From a checkpoint of a small transformer trained on Wikipedia: rotary positions, a variant of SOAP for these matrices.
Each number is 200 + 20 x the weight over its row's rms, rounded and kept within 0 to 999. Layers, rows and columns count from 0. The size before them is the row's rms in percent of the matrix's.

# up: layer 6 MLP up, 1728x640, rms 0.174, rows 909-943, columns 256-319
# down: layer 6 MLP down (transposed), 1728x640, rms 0.173, rows 909-943, columns 256-319
# gate: layer 6 MLP gate, 1728x640, rms 0.163, rows 910-944, columns 256-319
up909,096,186,213,248,229,195,189,232,170,232,227,178,219,212,211,227,216,166,181,213,199,190,199,201,221,236,187,207,227,226,222,198,197,209,193,191,175,215,182,194,183,199,208,200,179,246,223,210,197,210,177,198,170,188,210,165,186,214,184,183,224,188,197,180,203
down909,102,182,214,199,171,188,155,196,177,221,190,230,216,214,213,193,210,205,173,175,227,202,219,201,190,229,219,238,215,192,204,220,140,220,233,219,200,229,231,189,219,194,192,209,199,201,189,223,174,202,196,210,186,194,203,172,221,186,245,199,215,210,258,222,188
gate910,098,219,193,208,218,213,242,170,189,186,160,193,203,230,201,204,223,206,200,204,201,190,200,235,199,209,235,213,196,183,226,199,200,183,207,184,188,209,207,204,204,219,220,210,199,189,189,233,226,190,192,199,157,166,183,234,202,177,202,210,201,220,197,196,169
up910,094,192,207,197,174,177,196,165,204,247,211,214,187,205,198,205,227,219,198,229,193,189,197,181,207,199,209,206,180,178,195,185,189,198,177,232,205,179,207,171,200,200,194,192,215,211,191,202,195,190,180,172,202,209,170,172,214,224,219,189,162,234,206,153,191
down910,096,183,206,216,201,209,191,176,200,162,257,188,208,197,199,221,175,210,167,173,203,179,221,193,223,191,175,200,203,227,182,191,262,205,208,173,205,223,195,195,220,232,190,216,183,216,211,239,216,207,194,185,189,226,207,176,171,255,213,238,205,205,198,234,191
gate911,096,237,220,209,238,203,150,195,202,218,199,217,235,189,215,184,214,192,202,197,182,219,197,163,189,247,214,200,188,224,201,189,190,181,203,194,212,198,221,226,177,216,181,212,204,195,207,184,188,234,186,199,195,197,165,217,161,234,192,175,195,200,202,222,201
up911,098,225,226,211,204,194,172,191,211,192,217,185,183,207,191,195,231,178,174,237,197,192,188,196,178,216,237,199,200,183,180,186,207,208,185,196,203,177,214,167,211,202,195,218,171,203,205,187,194,159,193,216,164,199,204,169,200,193,208,196,219,205,182,188,189
down911,096,183,173,197,191,201,232,172,206,167,190,203,191,210,171,199,212,208,206,197,189,204,197,208,187,193,215,315,193,194,160,215,164,225,191,215,211,191,216,230,168,215,192,195,196,198,217,213,206,195,193,209,227,200,216,183,178,236,187,214,212,213,205,152,252
gate912,099,202,198,214,175,154,201,199,234,196,231,175,166,182,203,177,185,196,191,208,213,232,250,188,183,251,163,187,198,181,206,204,197,199,229,191,214,197,171,218,193,220,215,173,193,166,155,183,191,209,194,186,182,217,206,212,218,192,201,173,207,212,189,225,198
up912,090,244,194,203,191,180,241,211,204,200,213,214,217,226,199,170,232,217,184,166,161,190,168,201,185,199,207,214,237,200,172,199,201,201,222,167,182,181,201,201,209,219,175,214,187,202,211,199,222,181,189,206,260,209,202,194,167,217,222,191,185,224,211,202,226
down912,095,212,212,198,201,173,202,191,210,191,226,216,218,196,209,200,195,187,201,224,195,193,144,188,185,215,196,287,202,217,205,159,185,187,212,218,216,176,166,192,207,221,195,226,210,198,207,211,201,193,219,221,228,188,181,221,178,215,233,248,203,194,226,187,165
gate913,095,196,207,212,181,203,192,208,186,188,196,233,182,227,170,187,175,204,161,195,207,173,204,203,232,221,213,167,216,232,198,194,177,196,230,196,216,197,227,178,188,221,192,196,198,210,174,209,204,215,214,212,184,209,181,190,206,200,167,188,230,147,196,214,231
up913,102,205,199,208,163,207,206,161,201,202,191,206,188,221,171,225,224,179,201,175,198,217,187,224,192,205,163,206,179,222,183,228,204,201,214,216,211,204,229,194,182,211,184,194,223,195,182,203,223,175,183,189,219,184,204,199,208,176,178,175,191,200,192,190,216
down913,102,206,230,225,210,176,190,227,185,179,172,184,173,221,195,205,225,205,169,251,212,192,203,187,187,168,198,248,214,190,169,200,190,205,205,208,200,166,211,179,222,179,173,225,170,216,169,173,200,185,209,184,167,194,205,213,185,177,178,181,175,205,210,212,177
gate914,100,167,197,179,208,152,184,179,206,191,192,226,182,223,179,208,187,221,235,219,210,220,207,229,190,238,217,188,193,212,158,207,231,190,231,183,147,202,202,171,193,255,230,198,194,195,238,170,198,195,215,228,177,177,186,188,227,167,193,168,194,207,203,205,229
up914,103,215,173,202,206,225,180,195,190,230,217,205,189,188,189,233,209,162,192,224,175,212,225,223,231,198,187,193,186,180,185,191,239,185,215,166,190,181,220,190,224,198,230,186,213,246,156,207,196,233,204,225,147,186,182,199,195,202,214,174,164,190,215,182,184
down914,103,192,182,187,201,205,167,214,222,219,244,182,200,175,208,187,182,216,173,200,187,221,187,163,223,251,200,182,204,190,236,213,185,214,233,180,218,201,194,205,195,198,198,193,160,225,184,213,225,198,184,195,202,193,156,208,199,234,195,171,189,181,190,192,208
gate915,102,183,220,189,188,190,186,208,183,195,177,180,159,209,191,202,225,204,189,225,223,197,222,201,227,204,223,193,220,228,192,190,193,203,153,189,230,185,207,189,185,193,234,188,215,201,184,190,202,192,164,205,184,190,179,242,179,199,182,192,204,221,187,200,228
up915,100,194,217,225,193,228,201,230,201,171,216,205,208,213,187,196,193,177,185,164,193,234,206,211,230,278,208,148,200,188,197,218,184,231,182,203,237,199,215,217,227,174,193,205,165,208,199,219,198,207,228,222,181,227,204,175,164,169,239,207,204,204,189,217,192
down915,098,236,215,171,187,232,196,177,200,208,171,185,212,188,225,202,182,230,194,186,176,204,180,209,195,94,185,130,181,200,197,241,218,220,187,215,201,224,215,213,204,169,196,164,207,196,186,179,201,219,180,193,195,216,222,234,189,165,232,177,188,166,190,219,198
gate916,103,219,217,209,230,217,218,223,218,217,191,193,194,196,201,176,187,200,218,213,211,229,208,202,215,180,212,202,199,186,211,184,200,228,194,208,181,179,207,225,198,199,182,215,179,199,172,184,202,178,160,186,202,175,190,186,175,203,200,177,185,188,209,201,206
up916,109,181,198,142,221,164,193,211,186,169,159,203,230,191,207,208,189,181,202,235,218,186,220,179,191,220,198,205,252,207,196,194,195,188,195,197,203,187,182,240,204,198,162,225,184,194,191,222,158,232,180,214,199,218,201,176,180,200,178,201,211,188,215,195,199
down916,104,188,238,212,186,179,166,213,213,191,193,182,214,214,183,169,232,172,233,210,231,200,183,207,197,124,212,170,216,198,204,209,187,199,203,228,192,205,247,183,188,178,192,206,167,200,189,195,198,225,213,219,246,191,175,167,220,197,167,191,231,173,231,231,196
gate917,099,166,220,210,188,198,169,171,207,183,173,194,234,189,177,190,219,249,229,185,218,195,201,230,238,198,233,218,197,195,242,206,172,159,198,188,179,186,182,207,222,191,214,179,218,198,187,192,188,179,190,224,216,210,203,210,247,195,201,185,204,201,179,199,200
up917,102,190,189,209,205,201,200,156,225,201,206,189,196,186,195,212,192,211,207,211,196,197,201,187,196,204,184,216,223,185,200,209,169,193,202,203,176,180,206,182,224,149,180,239,202,230,212,211,209,164,216,202,206,229,177,202,239,219,172,195,210,206,197,174,204
down917,103,189,194,185,267,211,225,216,183,184,192,217,240,179,228,195,221,207,233,171,185,173,236,184,188,253,212,205,220,221,207,203,190,226,195,176,160,198,253,201,198,199,228,204,210,154,216,194,200,175,207,213,202,173,200,164,208,223,177,202,182,192,205,221,206
gate918,098,226,216,148,185,205,194,221,195,234,194,194,199,185,183,192,158,197,195,205,205,190,214,204,199,236,173,221,192,201,220,213,199,225,190,160,205,190,222,168,210,199,203,239,193,173,203,195,207,212,176,226,204,217,194,190,217,156,191,217,196,221,220,217,213
up918,102,198,187,196,189,170,218,218,211,188,201,171,202,186,206,166,213,177,184,216,214,185,209,168,230,195,193,179,195,202,194,212,221,171,195,213,189,196,209,204,183,210,221,195,215,216,179,193,183,177,206,196,198,193,200,190,215,270,181,213,178,193,199,179,204
down918,099,202,183,171,192,207,201,212,214,222,204,198,182,193,223,174,237,224,192,209,197,213,184,164,190,204,204,140,178,201,263,208,214,193,192,189,182,206,187,185,201,191,209,187,203,161,185,218,220,238,190,227,205,184,208,164,221,189,208,212,169,182,154,213,192
gate919,096,192,211,180,170,184,191,217,194,234,196,195,205,195,171,221,147,192,195,218,215,223,253,179,200,216,166,200,206,171,184,185,230,196,162,180,193,217,198,219,167,206,189,189,233,226,163,194,201,193,212,189,183,198,211,218,200,259,205,192,156,201,198,193,215
up919,101,214,217,183,187,220,214,148,196,210,189,174,245,186,183,226,167,200,208,211,190,222,189,222,173,200,194,224,176,220,173,200,208,194,214,210,194,225,204,215,167,169,209,182,227,182,176,216,243,205,226,197,172,213,189,179,217,188,214,166,187,168,211,186,151
down919,101,213,180,207,213,226,171,192,207,226,215,180,203,222,171,218,216,175,207,202,196,211,172,238,239,225,216,232,215,232,175,220,170,221,217,183,185,214,221,209,209,216,172,211,190,204,182,201,209,150,193,198,197,191,222,198,166,181,203,198,176,212,168,210,191
gate920,098,178,193,196,184,183,198,222,174,202,213,213,164,225,194,184,234,215,163,223,182,253,197,205,229,241,151,181,196,187,181,217,186,208,208,191,198,197,212,190,213,244,165,207,207,215,210,215,232,185,181,219,207,198,202,186,207,196,209,217,194,217,213,194,198
up920,098,178,189,202,192,232,202,201,190,221,211,217,189,203,192,248,193,199,186,171,166,222,144,193,215,171,190,166,196,202,182,195,249,176,203,196,231,211,200,191,206,234,218,215,187,213,193,228,212,205,197,170,205,220,232,203,195,188,229,203,216,218,227,226,184
down920,101,186,207,186,224,187,206,187,187,233,178,207,190,231,153,218,219,212,194,176,200,202,195,182,180,224,172,168,197,190,191,182,166,227,215,207,222,181,155,197,204,202,170,190,178,172,175,222,204,207,168,192,205,174,201,211,189,189,213,162,169,209,211,238,224
gate921,096,202,187,204,222,188,210,235,230,185,205,189,193,209,190,201,183,216,158,218,202,200,180,212,188,183,175,195,183,161,245,192,177,201,169,192,185,185,194,246,184,195,197,152,195,187,212,216,205,216,199,221,224,178,185,202,181,193,197,172,177,210,196,201,191
up921,098,185,200,248,228,204,144,214,220,199,204,188,205,204,197,195,191,183,211,224,160,130,198,224,190,193,209,233,178,201,184,197,194,189,178,165,209,206,251,219,229,191,187,193,178,196,187,184,198,177,211,181,201,207,216,199,232,170,204,205,203,198,192,231,200
down921,101,205,204,167,178,200,183,185,229,217,177,177,233,207,229,199,227,157,194,182,218,203,195,203,200,169,218,152,169,199,169,161,199,207,203,167,230,187,208,217,196,203,170,186,194,226,202,211,220,196,221,195,194,167,222,214,230,208,231,230,205,180,227,227,212
gate922,097,221,219,189,182,228,210,215,215,229,226,158,189,176,217,188,184,231,208,181,217,179,211,231,209,205,192,227,223,237,189,211,197,198,191,179,176,196,204,212,180,185,185,187,218,201,212,192,198,166,194,212,194,178,179,150,185,191,201,245,176,205,196,200,198
up922,096,200,225,211,207,175,224,219,220,201,200,195,207,227,214,145,175,197,195,198,199,172,184,191,185,172,168,167,179,189,226,177,204,173,168,207,223,181,207,211,202,194,207,159,215,194,192,206,184,189,190,257,189,221,192,187,193,170,203,206,160,198,184,238,174
down922,097,190,178,220,198,194,235,206,174,211,195,155,207,218,222,215,231,204,190,196,219,192,191,234,220,183,204,233,213,219,209,200,154,196,190,195,179,175,242,193,171,187,214,202,188,214,193,215,195,220,169,209,201,189,196,202,223,183,211,198,182,165,190,229,206
gate923,097,198,154,168,180,187,188,183,194,209,179,184,235,187,198,210,200,191,200,213,183,199,189,187,204,179,184,200,223,190,202,227,249,223,193,209,207,196,181,219,207,184,203,189,220,187,183,256,180,186,225,178,190,275,205,242,211,185,225,194,183,199,205,200,193
up923,100,222,179,212,217,224,222,191,233,213,226,174,205,220,203,203,205,188,196,193,226,172,182,212,194,184,207,205,216,195,229,231,213,219,176,216,188,170,196,170,216,222,174,220,230,202,237,201,218,213,220,219,207,190,222,186,229,204,201,240,148,217,248,153,220
down923,107,205,210,196,212,183,220,225,227,210,207,208,250,198,175,206,218,191,212,192,216,199,187,216,221,254,221,246,216,189,214,174,182,213,159,197,199,189,238,205,198,222,220,235,218,188,207,193,233,211,215,225,215,220,193,196,205,177,216,205,179,233,198,183,197
gate924,109,207,233,193,221,200,211,177,175,160,202,221,194,172,188,186,217,193,208,181,234,191,211,227,217,193,208,170,167,208,160,205,214,183,204,209,220,178,181,223,211,201,198,211,190,215,168,242,203,205,206,172,213,209,223,209,152,203,238,181,185,187,200,169,207
up924,108,151,212,178,203,205,180,167,209,193,184,199,190,204,190,165,189,184,199,221,207,210,183,206,196,174,211,146,185,211,165,218,196,186,203,174,197,183,193,216,229,220,183,210,236,181,181,197,209,210,190,172,214,193,233,212,224,241,232,189,213,226,199,230,208
down924,103,215,203,202,209,221,199,178,224,192,200,203,213,205,207,191,206,231,217,174,192,181,162,180,178,190,202,183,198,224,230,191,264,224,162,174,200,230,196,192,224,233,208,200,169,200,230,206,203,184,221,233,173,190,212,206,230,196,173,205,198,208,191,178,228
gate925,094,181,181,190,208,228,176,208,169,196,201,222,218,200,203,230,220,179,174,176,189,186,200,193,196,182,184,214,188,229,208,203,167,202,219,200,217,236,237,204,164,200,236,205,203,202,210,224,204,179,187,213,201,199,198,224,197,203,185,202,198,203,190,193,179
up925,089,230,186,179,193,191,226,190,243,192,215,193,202,177,173,175,211,212,217,195,226,216,194,174,196,174,207,217,185,190,200,198,197,185,250,192,179,188,164,191,210,182,233,185,192,211,203,231,194,203,194,220,218,174,186,240,213,204,191,190,177,187,214,193,182
down925,094,193,200,176,202,206,230,182,213,192,233,202,185,195,182,244,188,175,243,209,213,179,192,193,227,172,186,157,215,176,191,212,195,252,203,214,197,203,237,191,219,203,227,196,199,189,202,189,189,184,213,173,190,196,179,181,177,207,230,227,200,175,244,196,197
gate926,098,182,167,214,194,199,173,184,192,180,200,205,184,232,173,175,169,222,183,177,175,219,208,206,239,217,204,214,212,214,202,217,192,182,231,217,207,188,207,200,198,196,213,211,220,197,208,187,201,209,189,180,176,252,209,226,239,219,204,179,170,188,203,225,164
up926,100,188,202,184,214,208,211,196,203,234,170,206,191,189,203,217,228,189,159,184,230,139,218,216,177,190,253,197,197,175,164,197,228,228,193,177,184,227,181,217,196,227,187,189,177,200,191,206,214,180,215,224,188,190,214,185,225,188,216,188,188,184,181,182,190
down926,098,242,198,191,221,193,189,189,208,227,233,203,186,189,213,191,220,183,200,210,186,208,197,182,233,259,201,247,168,153,212,213,151,181,211,243,188,207,209,190,178,231,194,197,198,185,237,180,223,219,203,185,197,203,182,228,210,224,193,189,219,180,173,192,187
gate927,102,168,217,203,186,204,229,178,220,156,183,212,224,208,225,201,223,221,180,202,203,213,190,184,204,212,152,228,172,203,241,175,177,189,244,183,190,158,245,216,191,204,218,202,171,207,222,209,192,193,222,194,201,209,227,205,247,202,226,168,164,203,198,180,216
up927,097,224,210,204,165,169,207,179,216,207,202,212,189,206,204,196,218,195,223,218,205,208,216,212,166,194,139,235,189,214,191,204,221,191,224,198,191,222,174,203,199,187,211,213,160,196,245,196,204,216,197,192,203,207,235,198,174,246,197,197,202,193,199,207,250
down927,096,203,191,214,201,206,183,210,174,223,181,198,215,188,173,211,181,180,207,199,206,206,210,196,210,199,182,246,219,237,183,169,173,196,182,210,192,186,207,198,197,205,198,205,183,215,195,186,210,224,188,177,192,200,210,160,197,205,235,199,237,209,207,195,183
gate928,092,174,214,188,213,206,215,236,182,161,189,185,200,181,211,251,192,163,239,179,185,219,221,208,217,209,207,190,199,228,210,187,216,223,200,192,236,181,195,168,193,198,165,177,202,214,189,237,183,228,188,200,160,205,206,199,217,207,202,195,202,202,203,152,207
up928,094,219,201,212,191,234,232,190,173,208,213,144,200,193,206,189,197,210,209,209,232,167,219,209,192,157,174,221,221,197,182,210,188,190,237,173,176,194,234,187,200,185,200,192,155,184,169,218,214,176,196,211,209,201,223,200,176,200,221,189,224,165,221,160,219
down928,098,205,197,221,203,192,191,205,182,176,211,197,225,183,211,184,200,223,206,199,180,192,181,185,209,255,179,225,174,239,183,228,165,159,202,199,169,205,202,186,185,181,206,238,183,174,201,171,197,184,240,173,192,218,236,152,218,222,196,205,196,195,220,230,221
gate929,109,189,214,233,183,190,226,203,229,201,191,216,187,238,167,208,174,188,178,202,210,178,228,228,192,198,188,175,209,228,184,162,167,200,224,177,213,194,269,178,165,221,215,184,192,191,190,235,175,184,191,198,191,185,206,209,198,191,232,184,189,200,179,198,197
up929,107,167,202,185,195,177,213,188,191,194,188,214,211,229,213,249,181,207,210,223,216,213,165,188,196,196,167,205,204,207,200,205,154,191,170,201,168,197,230,185,195,196,184,210,199,222,185,244,202,208,235,187,200,199,238,204,179,226,177,176,193,226,183,215,189
down929,105,215,207,238,208,184,172,195,223,181,195,213,192,190,201,220,200,187,195,193,189,223,207,219,212,171,223,226,221,224,178,189,156,199,232,187,198,220,245,193,201,204,228,210,192,199,196,201,170,206,186,186,187,152,224,217,206,220,237,186,191,207,183,201,181
gate930,099,200,192,177,231,214,165,210,193,213,194,189,247,174,205,224,210,192,195,221,192,168,184,216,226,224,184,162,193,153,222,230,172,206,188,209,225,174,190,225,232,210,190,184,207,222,160,215,212,206,218,202,161,218,189,218,209,194,190,223,194,221,209,221,198
up930,105,199,185,179,172,186,190,191,252,177,200,169,190,202,195,189,203,136,211,190,235,193,157,201,197,162,215,199,219,204,216,268,213,155,215,212,165,191,213,220,189,199,206,213,204,228,194,182,189,181,217,187,172,208,212,178,199,190,203,189,176,184,199,220,209
down930,102,261,206,173,205,201,207,208,212,223,193,217,199,202,234,185,241,228,212,231,184,205,230,192,191,170,225,195,190,210,198,182,190,175,191,211,191,194,221,207,215,204,190,203,237,223,202,186,240,184,197,174,235,244,218,208,195,182,183,228,224,168,204,191,214
gate931,100,215,214,200,177,188,208,213,235,188,195,171,196,212,182,190,210,198,215,199,196,179,224,206,199,209,220,234,188,204,219,219,176,197,206,198,243,185,198,222,227,188,192,192,173,227,171,219,257,172,208,216,222,240,182,189,214,223,171,190,247,244,181,179,211
up931,095,186,209,180,220,173,206,184,224,186,193,227,218,205,156,174,233,222,183,224,213,223,207,202,204,200,233,211,223,193,193,255,193,214,204,158,247,220,181,219,224,192,211,223,185,180,203,192,210,172,236,191,190,226,181,164,203,214,225,210,220,231,202,174,209
down931,103,179,204,187,229,208,230,206,200,215,152,203,209,206,207,235,194,171,219,236,194,167,219,215,194,179,212,229,246,198,180,179,234,195,211,195,183,138,194,246,207,228,216,189,191,234,189,199,215,190,211,214,191,204,167,228,197,171,187,207,200,230,216,225,206
gate932,098,212,200,203,159,208,196,211,190,212,217,190,202,195,237,200,205,194,187,219,178,181,182,207,206,199,208,193,204,178,175,204,217,209,203,209,198,187,159,200,198,234,180,183,231,202,186,174,208,192,231,199,227,213,204,165,207,218,212,157,234,216,207,207,196
up932,094,187,189,220,220,219,189,229,218,202,192,228,207,189,225,201,212,136,203,173,230,222,221,212,198,216,195,217,223,189,194,214,202,202,224,199,187,187,209,214,191,228,201,170,220,157,206,213,213,184,201,232,196,202,210,202,229,223,215,238,191,210,217,218,201
down932,097,202,225,159,230,182,204,192,245,194,188,204,208,204,233,204,220,219,177,175,200,172,187,243,195,173,212,226,199,194,196,157,174,200,195,216,228,198,230,216,198,178,203,212,190,227,205,179,203,200,172,206,232,192,213,192,214,160,223,230,201,191,188,218,219
gate933,093,190,235,184,152,227,218,158,172,214,214,176,196,208,219,195,216,174,185,178,168,206,196,221,191,204,216,194,230,171,204,199,198,199,254,216,188,231,236,224,232,215,200,197,185,235,211,186,173,185,184,205,168,221,205,204,194,178,213,207,195,199,201,226,197
up933,093,190,183,209,246,217,191,224,211,223,222,206,197,199,162,195,204,228,206,170,229,232,237,202,207,199,198,207,188,239,235,210,214,210,165,216,202,165,183,164,182,180,214,201,198,174,199,209,207,217,211,212,211,194,216,195,165,216,198,172,187,174,194,193,210
down933,098,211,193,194,216,203,178,184,194,192,178,221,194,181,213,182,190,179,177,199,199,218,184,193,225,217,203,183,183,209,202,176,208,203,193,203,196,201,203,234,215,207,201,198,162,238,214,203,198,202,182,224,191,216,191,172,186,196,203,219,209,182,215,228,189
gate934,097,204,197,200,197,215,186,163,201,186,166,189,191,206,166,221,215,177,211,178,203,188,205,203,224,219,220,198,191,193,207,241,186,185,171,213,241,197,188,199,164,194,187,159,204,211,169,185,165,178,196,207,210,177,209,214,212,224,170,189,193,213,199,198,217
up934,101,216,192,230,162,173,227,195,207,230,212,192,195,187,218,172,196,189,215,205,209,202,163,240,172,196,178,173,186,233,223,197,209,196,168,186,172,216,181,210,201,190,202,243,210,219,200,195,211,161,208,198,179,239,206,201,171,221,191,215,187,197,191,214,213
down934,102,206,233,193,167,205,213,177,176,202,218,206,219,192,184,165,217,221,170,192,190,188,210,245,197,209,218,232,227,198,177,215,192,181,213,186,196,188,196,188,182,215,231,201,187,204,161,187,213,201,192,204,174,211,197,218,193,190,199,227,214,204,170,250,201
gate935,103,198,211,210,184,182,214,214,183,215,208,173,212,208,220,225,197,188,210,184,203,207,198,207,205,204,201,179,214,209,193,206,199,197,203,200,194,248,195,212,213,214,225,236,211,202,206,186,188,208,244,182,216,163,215,197,228,194,208,198,237,176,191,199,191
up935,101,208,178,179,192,207,216,199,204,209,215,201,234,191,213,168,168,187,157,193,201,206,177,215,195,185,203,185,190,190,236,207,231,200,223,208,167,200,204,184,217,225,182,209,206,175,175,202,192,201,214,227,200,206,212,188,199,179,190,168,196,210,168,180,198
down935,101,196,215,199,165,182,191,191,223,221,152,220,185,186,173,201,179,179,191,215,202,190,216,165,201,229,200,191,229,229,198,177,161,178,210,208,229,200,188,177,151,141,214,214,196,218,226,200,218,248,211,209,195,186,172,209,198,193,196,204,204,216,215,215,205
gate936,098,215,213,165,204,195,183,230,197,204,170,175,220,166,197,196,227,221,208,187,193,184,195,198,173,217,215,200,182,204,186,197,196,157,187,230,213,184,212,195,226,224,213,177,220,195,200,184,199,185,206,206,196,200,196,201,183,192,210,212,211,224,180,172,191
up936,094,206,211,185,212,227,213,199,172,238,201,192,191,175,197,187,200,204,186,203,208,155,206,207,203,206,218,167,189,199,190,210,202,183,222,203,192,220,170,209,168,235,194,173,168,251,198,180,207,186,230,207,168,221,184,185,195,173,199,215,218,222,181,203,184
down936,100,165,215,194,199,228,246,232,220,170,159,176,230,199,213,206,193,180,163,217,204,200,187,201,189,222,208,178,188,191,226,210,184,219,192,197,191,197,206,203,239,197,225,171,182,177,174,205,199,192,217,177,203,212,230,206,239,233,217,179,196,199,189,160,187
gate937,109,205,157,212,181,209,177,197,188,225,208,228,189,230,203,204,188,186,189,219,141,202,184,237,199,217,225,167,221,205,227,201,219,213,189,190,210,229,206,164,234,208,169,192,175,208,248,212,192,205,234,205,215,218,224,195,161,228,224,187,210,185,190,203,214
up937,105,178,175,191,193,221,207,190,206,192,249,183,232,169,188,199,195,208,229,218,208,186,231,204,167,183,201,255,201,240,207,235,162,192,190,183,260,240,228,177,154,187,198,182,218,188,200,218,204,210,171,169,208,201,189,189,205,197,222,223,189,216,205,192,242
down937,091,196,214,207,204,196,206,233,239,200,220,235,193,195,174,185,196,194,205,226,207,230,186,181,183,197,207,185,173,216,188,183,109,220,193,195,178,183,173,210,198,189,233,231,219,169,187,202,160,209,229,194,237,230,167,210,189,188,194,155,221,170,239,178,220
gate938,108,205,200,203,214,216,209,178,203,203,212,188,223,225,216,191,180,186,215,179,193,193,193,202,207,190,241,207,201,219,212,190,174,202,219,202,219,205,197,211,211,177,148,160,197,194,193,217,183,174,183,184,191,215,223,187,199,216,225,215,217,186,137,143,207
up938,105,227,194,152,227,218,204,197,201,189,237,226,237,210,206,175,191,179,225,202,194,252,210,162,212,188,211,212,192,189,191,186,204,208,211,189,202,224,180,202,214,200,187,202,224,175,188,175,191,195,186,214,197,214,200,226,165,212,190,167,192,214,208,149,185
down938,099,192,204,211,225,205,202,164,187,210,206,230,210,209,191,200,189,203,239,210,216,185,187,222,207,191,175,176,204,201,199,199,205,189,195,228,169,212,148,192,204,228,150,186,205,176,188,221,206,200,179,202,204,185,211,223,207,165,188,222,182,187,204,192,224
gate939,099,163,187,194,175,201,179,165,174,199,213,235,211,199,192,207,185,165,192,200,197,226,208,194,197,205,175,191,197,187,207,193,210,186,199,199,179,219,173,209,185,249,222,213,185,212,165,221,218,206,221,173,214,210,219,239,215,189,215,214,203,196,230,176,195
up939,096,215,208,243,194,214,205,203,238,205,180,219,183,179,210,160,211,201,225,145,185,168,194,212,217,186,173,216,211,192,212,174,221,164,192,178,188,194,200,200,210,222,226,214,189,196,193,194,200,192,244,204,177,202,188,207,215,201,221,245,187,193,195,218,206
down939,100,212,171,182,132,221,209,213,211,206,202,188,191,201,170,194,186,193,187,193,219,245,190,229,198,185,199,264,184,210,158,215,214,198,220,237,214,187,198,167,224,186,227,196,203,231,182,200,192,208,179,204,205,211,182,226,239,192,182,211,206,221,181,196,214
gate940,107,217,201,214,212,212,199,163,214,237,188,209,201,163,206,188,205,214,191,197,173,232,204,197,238,181,203,196,229,204,222,207,210,196,197,218,174,207,208,194,212,233,217,198,197,193,171,158,206,221,191,203,190,168,192,213,178,162,219,219,214,207,227,219,189
up940,106,177,191,233,194,213,171,209,181,208,199,219,191,194,182,209,184,203,195,183,220,204,208,154,195,214,228,206,205,183,205,196,174,199,196,236,158,207,231,174,225,205,188,197,231,184,215,202,178,223,198,165,215,166,202,200,205,184,239,233,206,193,185,210,181
down940,101,197,193,227,167,191,154,184,187,172,200,215,222,167,167,199,193,197,174,207,181,185,210,172,204,189,193,141,188,184,167,189,235,188,239,210,206,184,220,181,240,216,176,167,185,217,187,196,236,218,175,220,187,209,207,197,181,189,199,209,158,196,192,169,205
gate941,099,204,196,193,210,188,177,183,203,231,179,183,227,196,206,210,224,198,162,192,166,235,235,206,222,180,155,191,161,160,220,189,207,189,202,206,201,202,202,191,197,238,192,218,183,150,174,234,231,191,203,218,194,209,207,193,215,217,199,210,190,183,167,207,202
up941,097,195,166,215,181,205,196,230,168,212,212,180,212,194,187,217,186,211,205,218,211,164,196,188,234,202,210,214,208,206,200,202,201,187,179,194,213,205,212,216,215,218,178,209,192,205,214,204,190,184,223,200,220,197,186,182,178,188,183,169,186,196,224,218,198
down941,099,203,235,218,215,216,208,175,227,184,236,207,199,212,220,199,226,193,202,185,211,201,177,212,203,184,190,196,184,195,194,248,190,187,179,213,185,222,177,216,217,155,203,207,235,189,220,215,178,210,263,188,241,205,217,235,220,246,200,192,213,194,200,179,197
gate942,096,187,176,208,208,189,173,204,205,229,209,171,246,204,231,175,186,179,218,173,164,191,200,183,207,143,214,192,212,215,164,195,197,208,214,195,213,222,195,186,199,187,187,209,217,202,188,227,177,225,242,165,205,188,204,217,218,215,190,195,207,177,212,200,219
up942,099,216,174,204,189,197,224,207,196,167,179,193,163,208,217,205,200,197,172,178,174,186,203,203,191,214,206,218,178,185,188,221,212,213,225,175,192,220,180,197,216,223,233,240,184,175,171,212,222,132,210,213,230,246,176,202,181,176,171,196,208,210,186,201,211
down942,103,218,227,204,186,171,217,173,196,201,148,236,205,207,195,178,189,205,198,183,188,171,214,236,196,180,208,166,228,225,186,189,203,173,201,204,200,218,176,204,192,207,220,194,211,191,180,216,163,203,229,206,209,204,193,190,181,198,222,193,228,217,184,205,226
gate943,098,183,191,170,201,187,188,182,196,196,234,168,198,211,201,213,191,182,224,215,217,175,224,199,197,209,213,169,199,205,181,203,172,234,209,219,239,204,186,216,217,216,206,240,225,209,175,205,207,216,182,183,163,214,223,214,167,172,181,188,209,221,177,192,220
up943,106,183,179,234,203,180,194,225,159,216,238,177,180,225,213,197,219,195,198,195,254,202,188,190,216,202,215,184,175,228,230,213,199,177,217,197,201,208,215,188,205,217,194,208,182,185,170,220,177,210,210,192,206,194,163,189,210,228,213,223,212,223,228,212,194
down943,102,201,216,193,218,191,198,188,188,218,189,205,195,182,217,197,188,169,206,176,214,197,204,196,220,164,190,192,186,209,235,228,153,208,190,218,219,236,207,223,207,192,256,204,184,175,223,257,235,237,245,180,196,213,205,146,203,211,219,194,202,213,237,215,183
gate944,100,229,214,157,216,223,176,177,191,184,212,210,198,220,183,191,215,192,247,199,162,192,209,221,189,176,225,202,144,219,216,206,178,196,235,204,193,193,163,176,184,218,206,208,187,186,220,251,182,201,248,193,187,190,169,185,193,194,251,169,195,189,216,191,193